Weights of a small GPT-style language model, trained from scratch on English Wikipedia: rotary positions.
Each number is 128 + 24 x the weight over its row's rms, rounded and kept within 0 to 255. Layers, rows and columns count from 0. Numbers have three digits each. The size before them is the row's rms in percent of the matrix's.

# layer 2 attention output (transposed), 256x256, rms 0.0614, rows 89-127, columns 128-191
090:149166115122122147149112119126121144153142104116147089140147133150101122150179115105127138137112120133123089172110133142129143128100120114101213130116137148146154109141129110131132143094095129
098:139107142108103074117101141117123124110096097119120129127128138109152104160114084173145146133104170138130126152130127082122109148142135169124125131155154149138159096120145112154153133117174126
091:136098115098107097067123146165156130109088080128106111121120131098155118149139117139149123090136136152129130111137128116157128124158102170121141133136168139150162134110167105149128119150178127
092:113110106121140141140144104115090124145093094145123156108113142174115162121141146148110142096126149093122162126121166080117106144112136139134104148146106091133102138142145148150159120155161134
089:119131131122204149111127120159082115125083111123131125124170161135115143158189142086120149124116133149108130130104165131150115141123118112140110136144105149117138143135156151152127116118141106
095:110140105144121137134129166110137129120118120134128169088110116137128098134123091114121142113131132106161122133148143081120103160160122173104139151131165159122117143147101066134106143168155121
095:129114098157078121140132125094180150173141131118130133114141117096124108146122116157128106096123132139132141132151162111104158106142112119140114130134119162103158155149096114135112150170152112
081:122144144113150113129096096135115150147149145143127114156163138146104138147114146132115149152121132161120115147100111168107116128121165118140146096142147110107164088099086140155139117094134119
083:137129102158141106143156143135113116122120143137146116116128105126165131141127122166111140118137137087139135128152117117173132121135088133130118144094125152154121152140091128129122108138145095
093:123134102109154152111150096160091119103121148162131125081134111094101151125134144112172139116154125101132120102125131134164106163118098139124080142098110141110107113157127098154108106139114116
090:159151137160107125166074123118168136130177151122102109144112106133116093115155133140097117107134142103139152136133146141117153138135135114110139108114110128113161102113129120109138167117124124
095:141155137132133118158120158148147144119154167144143108142157108118091102092112100102124136147135088122128119134131123133117132137132129129147137075147093125140125138133061153102103096114143103
094:139110120127145110145168167140122126106106126116147117084121105105148119138113126093128136120176137104147120140098132135173149155104056139159117084127072192135130169115069156120115088093118103
091:113149143132121131093136126148128099158138152129129169116122106094131125088103120155143135139139113080139121127151096142097076137124169165101112138131130100117096126122138090099123113076089128
086:159081099116136108131147109157101136141152111131127109097118123106134135134128165123108086156109114168138089110075141125139146116157083125112161127132127167128121147109109113146130124143120126
092:079126162098184148104138099117116103095089141145092136124160127098085118121104128112162123097141112124108102103122138097118113138112165128140092126164146123095117134152143115134126178132105166
091:144088107142090112149138163110131117108120107147123170138086130155171139122137128161104099120120149116152162163133133099112138112163121123127141143122159120146136154132132140135140121151151109
088:113135123160155121122140133111152141093124121132129103180143127158124151164092127139129116119137101138101132136097082135145157124098121081168114115141104144142141172103089182154103075113174148
092:131090106127142118106076099147124142125137092180134188115093093105103115115142182127126110128108134156143146084087127112093121139163140132133083106128139108124147139132144070137097136142127164
088:162168157152134109127127133120119115106166180105118115134158109123150141121155135163123150091153142096140143123129087156156133151126136113121100154085156117140139122132097125138188103148146109
093:154122122145154105122139093168099120088116125137135138150131190142152135141186156102119149130147158120116164129123140129176142123124090100159105094151090164121124143100137144116155117134092096
094:119123116098128161134123106155126156148117131167128187078139110098090153107140131113173127170136094150125104126122150125104106121113132114144128122161136139109129109184128095097071138113069144
094:136124118121102127134089119148149143138100146146140161124091115112172128120179116115144145122107147129149144152142151120126165115119115100132149132132135147136173099121195091093139155135086119
090:176172127158112102141086115153149127132133136113127135165130152171143161127165112113116135106119137109145187144140117130108144104129129062156103131170114139158144123108132171109147076121144101
094:118148160120094155100121150116153109124120115119112176162102152116108125109105124112140099135141143113110159122127116116093098138137189156130137119172131061087125126125142143111154136124118133
091:119156173108158133119113141130144111157171122081098098183193146142106135122121146114078121138119096133101132122113119169091117104134188092127151125151134105121129125102118165127152135113147150
084:115169131114129144109161115130141110097119139125134172151173187136125139134096122144118135163165105114120147120110113111127088127160155122136162105172164123113154121106102122156137107119130122
080:144113125149092078110081126136155144126164148131141170163149158113156120134120128135123102126105153160125131098111132151111156130148133079133109097134146129115149117087099140146139119142131134
094:123148147128161164131168120095117118142133110114113046131185151125087097167124135113116124131149097127115100152088147151152140117109137126112148132116097137120132149129113120149118152097129145
082:129116104120090116137129154132124134099123115151119164103127082143121190120138112176166123123143133132110118125126141081114069141119145120141122159144175102119116143169186104141131137155134135
088:108118146134159102124088119123130096122131175135119126185164161149134117127114130133114110161108126137123117128137090163090138133166150107120087115149156132113120113079166153137118129130153128
100:125150170189165154142125135130107106156138128153115128132144113094126104136115125141115115167141098119100139158128119112137116151100161135114118152098095147119135119164147118101075172075115109
095:114085180094138130111135131150099147119092133142115154095103103079165127106121178137094145113141172134133164085110169128118119127165113156097113172070165108085133121146134111152145120159138157
087:108130131121150110111147107136081128144119123138149087138144136127126100149132138103154138114113137138109063094094120127148140135146122133120131113129155101129110148092137153146137134140142150
093:109137112135141134140135117103171142152133139144117112194122135139122137103098095125115103156098112152112099118128137125108154083153130093137140102158119126101122111095125147139084141143139142
090:154118104127146152166141132134121126147134142147140129103154132145111135148140153103077161159111106128138108162091140153120151128160102082108151123113122181135125148139132174134092111098135100
093:097110130114154155146165131132170125156115129117113172147106133124124117119122155087106118103153102098134182129153160098120130118123152128159139114154098136109128158149141147096098157115093143
089:132071119121088107131115150140126128113103111125127150138071140140181131120165114144143105138102161123154163130134154120139136111150089147126123144108118127133115141121147127101139120177121109
088:155102122106117117137155073158107154111128133163188171076107120106129145129108152110129162164117104132125132110105113157136122130144101087130117100134132145151127108122130141123088103123130119
# layer 2 attention value, 256x256, rms 0.0599, rows 90-127, columns 128-191
098:102134125130137132125137081177129155107108139131133119084118113138130130124179113146141184139100142165148159130087104103104158190121126176111134131137116121116166114111093119127079141163110098
093:150137111105108103096125144122156149126123143091145107109119105113146142150149098106139101135094135162123129146077128118134163131145103131089130118164133121094184105100122156097085142157111084
095:116122120149194094184192118130114106141128102165119156117102100116116088106129116124161114151132130117089137154126126152150143100119095104168119163152112114136131136149130134108115107078111136
092:147106127103162122128141119147120149134092082136094120140103164168121128159107074131137087117142157144069072115089139131155149093136089118095110132114127093083093127116108131145105139144156148
096:136138122157145149157155137154150123141119086118132109080101084142096114121118133120097101123133119147169168147091109114121137126138141160108164127110102144137176106148121135059110129157101147
097:060134121156120178103146130113176117136149120128116103093174109116100095158111154157102092104142066134092147150112162097119128108154155157125138166127119153143117109150122103089125147116177114
084:149112126092111146082125112111096128101101129153146160122144146137121131128130086138150163140148150130103127105152155090116145148142118126153110100119133128099176116135161115162144123131137113
092:109138110172112152154156105152103127124181159098137105162144134153145105179142163114079121087117127161108109096101076132160142126110106158147140146130152117141142104164128110117150135130129123
091:134115145124109129135142153165120113099103131090127131159105138131124122176106127120130084073135102108092132135102086164153065120079138128118094130118145127100125073165137108134136099078116151
094:084144091105122135138108145089184146118130114136143115089125115112129111100111127133153168105116088127102118116159133095113118164181150135183135141148114155145144135132135062143115148141110110
095:109124115114078196146111142101181130115119172096090137096184148118135104113122085147148126129153106122145139138153144065131131061119100157143145110148118119141098116122133147159120117118132092
093:108110115099124148157164137146139086134168135076109109096139140114111126154195104127106119077140165113178126154102101100167141068122093175149124089115141117115117140139179112123135119130125112
088:167132132130128134141156138153107088143106122104098151145146127112132158089091169140118177146124119093133185126133143169086059136110138126097145143098121092121106140127101114142127090072115146
090:186128106120135063110147115133137076136126136094130128155148151075159130140141116129060143134125156120146121134158103117162140081144098136145138131113105149078133110110143080171153132131145128
089:076126149123136151138097110157102101117128063123135174144117130117111129085087124100144150110146100111121145160112142152111064081107085078152137128159110130119112114123128153149091138115064128
095:098141121156151121160146109117133127120146143173149124120120107129130109121143163142112100146112147142146147169119083109109178169133126173156139125127138092169199135164144123082146111120151095
091:108122107076046132103113100113079138148158124121101150194147159146126124135209087120171129082172130142156086130124130132112150091128143147177114119140161122143121133121159148156119134112197131
093:130112129106119088149128116117145096106096090097156105121109136110140099084126110115127176109117125124056119100135105140149140113172115133130117148158103126081171110139134129159106131109112130
087:144123110154088140119114114142107164116153156100118143142140119159128135162139144122138170103129147147103116057110081128123133175142140118167111120109177148126177133158181071134161123146117137
092:139123113105124103118140151116117146146127103099121111157101185089151101128149112127108101097145138114084078128112091146150150120151123145129137122130147126102105110153126131145152130137125165
096:114127145132138133113110168136160113099107126134121138101134131086136094095115176136139105144144108107142156177130158136144060043112105129140115118114128112134127090136065149147126121078097148
100:140149126136162093125119194136134176122100096137150137100088138109130143084128161147122090147099112143078098115120133148114134180137163136062129137101134116138114103136098076148147155158112148
088:110119129109101120095130186097122170125139130116118127143131183124148119112139093126174097138153154137051076095125128133161174141133144150117115129108158088145097091139152150132139122141182127
095:105136144128185160155133125143139130129137114129146132129142120139135132073058172120140123135140177126119171129131151147123129181133120082094128114101115122129109160123140131146115117096190128
093:164095133132076146122103110076108110155143114146107168157170103151140144107128071111134158189151125111157153110146183094141140103159114085120139137132124120116099152089128142134126145169147123
081:124136108150124169113150099094086109156126125130148143168174113141119146115127121151121148144143127085165174158125131083153096137129143142103121104123140131123148162142136117126144114106151125
081:079107130141100130116116109078139122109126152106154123140187163129150120133146059126160187123126141119108122087148129102132130153162149143125120113116109123112136140126153113171121139140158075
093:111112110133108150122121073130106128148163102171119139146131128136107151146152096128111138102143149111211110148132165090135120109148117119165155130174142166119112157107107117117099153153114156
082:150166131123133105158110156142135110109086126122116135124130118105128137102116181123146103149127117128107134132131135148118083136079119148119104146137135099115172079150105081147110118076134146
089:133140119108111146111103125129070122119103112127133130193135149149143143104124071129155176141107110132092101100144118138125158188104133124163100113117104126105150163109131153120161138151106141
098:118120109107132190123085122166136123124135094141094104169143158124128134113115176105105168133157123131109166109118139147130144158102119125125129111121125168127125152123079114170135147140131164
098:172123098173135142187172111127137110110156134090163121096176072142130123170096151119103147148088127100110169116088098132167113153115079052090121125126119144143150148138147067114110133133130126
091:172102114111108089106116072152122124139165117123126150154122141139117129157147071101154161137113123128129091106132136136127117089137109101139141130149107145094127156111147172134118132149108113
100:111143126121149135118135110102090141136126124163164147169140143129141106103128077152113145109142078116140116132172156145115130158109166116108135134158100143104119143108105148142143124118189120
093:137103128122130118117144158119176104128117108173104134147141112149081150153136144168110138112105176126140103141134131094134140072111100150148092135136122114137136147122095120098130130151107164
091:055129143143150115167170134109127106155148088122134153100159101092134139080124165139120092139149104084147177203127166109147114063134115109107124127137135092146113157145118135090099136113122101
092:121147113141146090190124106147159140126123178115138095124121144121173117145122184147113117122081143129116105137104062161121146201102132114088150126116125126122116120135105125115118127140180108
085:090111127111116082109151166126139121106080177104130118142149154131138153128170166171109157114107115114138129130142096121158111118103115125105080107155148095129127106151151106150123119100105118
# layer 2 attention query, 256x256, rms 0.0563, rows 128-139, columns 128-191
092:141156133131128125112134097161156144158149100099135109151123116151128125161110135106087118158086156145124127108067120150130144101155167130098123136112090104100156170095134131118166107112175142
091:129160169137117110121149146104087127148143092110158095142092135121103126108137170107106150134162129132129162171150111145158104121139123084152160119184128110119116121127131078157155133092085109
082:098147167103132111120173138164145144111111079137126118148119155122136133139113147145104136138112184113120149122092107149134125133130149099137168133135145102130139171117143134142139108089170123
082:158133152157097141139145121142090143143116124105142135125116148111130124132128179097122101129138166138095157129157181137115121104179076068173165106137146102128124103172161114148156154132097123
072:143139134162131098141119137092135108137108137150089123119121089172155111134095075129142090148118148138130113137131064120123164129119163161086088131138116171126136155112105132127098145139177123
081:179135128136143111127139139147111135130148123107152106134093157136118171114124160121127125086129146111106119158126132139118149111206107122155140139110124112104126135178140130124138133087107115
085:144112161144150153126107114151083141143112096132181159124100110151128144160118139052094145138128122172104093143122114126189104118106105119116141115139080137085105123120100127133146133136091124
097:140164117160094094158116176111162113100146113104146113176133132107136161141177108161088135100140176098124153109146155096087091129133128097100168131150105115174113121150168146131136127081118139
086:131135113124114111095161087112132140100142151100126109141133148122098154123120148132136127117127130100129130093092122150135137137181091121162105125132152112122140109129169189147116119118101166
096:167110146137147123124138086126072150130114110095138140140067144142102105133100160136114123108133141113157166150103113128167125140173103098109140164155136124038102118127146122127143133154103129
088:112128101166099105162103162141138146163156151150090164129112133079165168130124105126150130134116129140096125130104165155100141128114111163126115138111182119160141122112114156132125098161170149
081:112115133122141151151137147138129131143166146133129128117129104084145108164121120112085104179161151189138170172132127109145131114156121146124148198094144125080150091133131093151125079139143118
# layer 2 attention key, 256x256, rms 0.056, rows 128-138, columns 128-191
107:133154100143144090111156153112079148137095113127186096147105152141120133158122150152134120127105160172171156149106161137145133083132137121130134110160112114087130162144149132147153160140133137
080:091164112133157110173155127148110088185079135125165094094157124108117126148128123154100143136128152174160125122158139134145143102097162165102131125168145108097132183147143140110153154134164166
087:094144098131164107127131194127122155172065156119142082161136150122147118160084148147119157130102153154170117155119159120125145115122153136120094111143109109132159147128132126124126189086148103
098:073136107155159138163152120149124125167096128124135106124149149119156144124096097129132163117101127157180132150121169142123155114148114126128098128112141096105162175137120118084121183096178133
083:176109147101132126092122111093141115139153143159127169172124151102124101111154171148121117137133169082108120111172103145139139157119133114154136126129109155120107159144141126187136093163127130
086:096155084121126109099128126172137156173070139140153107155103150169131087134126161146151138125097156150168134160119157114125129134128130148095091119143141111130131142148109118108148179128136140
098:117142122099140122110112138120115102118114147146126108127085102097087143144107109091130071169156130105158116131121143145134133110131106116157150122144113144092095161120135107169196096121116148
103:137123121145140139150128128141155127165175147095144142127140148126172105093123152165123163131121123119135132149115123127094113115120139133115116112103164095165181124130075160067082129106122157
089:102146070124131104130148177166150116153106149154115112094116154148111135169122138161138121148137139156169107154101186125125107127133113124118111115157114112149127119150154143070132148132107112
081:128148129122116134125117186163145141136116156145127104125095178110116125151075149158128096117119153156169150156125164136155132119111108121138101131129112113124155158156113117133144159151160116
081:132089165157150118107126086144124096096149126125094146110094097118088171122141137123123124119166096127090122125127110149143116155150110115121171152156118165117104109134151167160135106127104117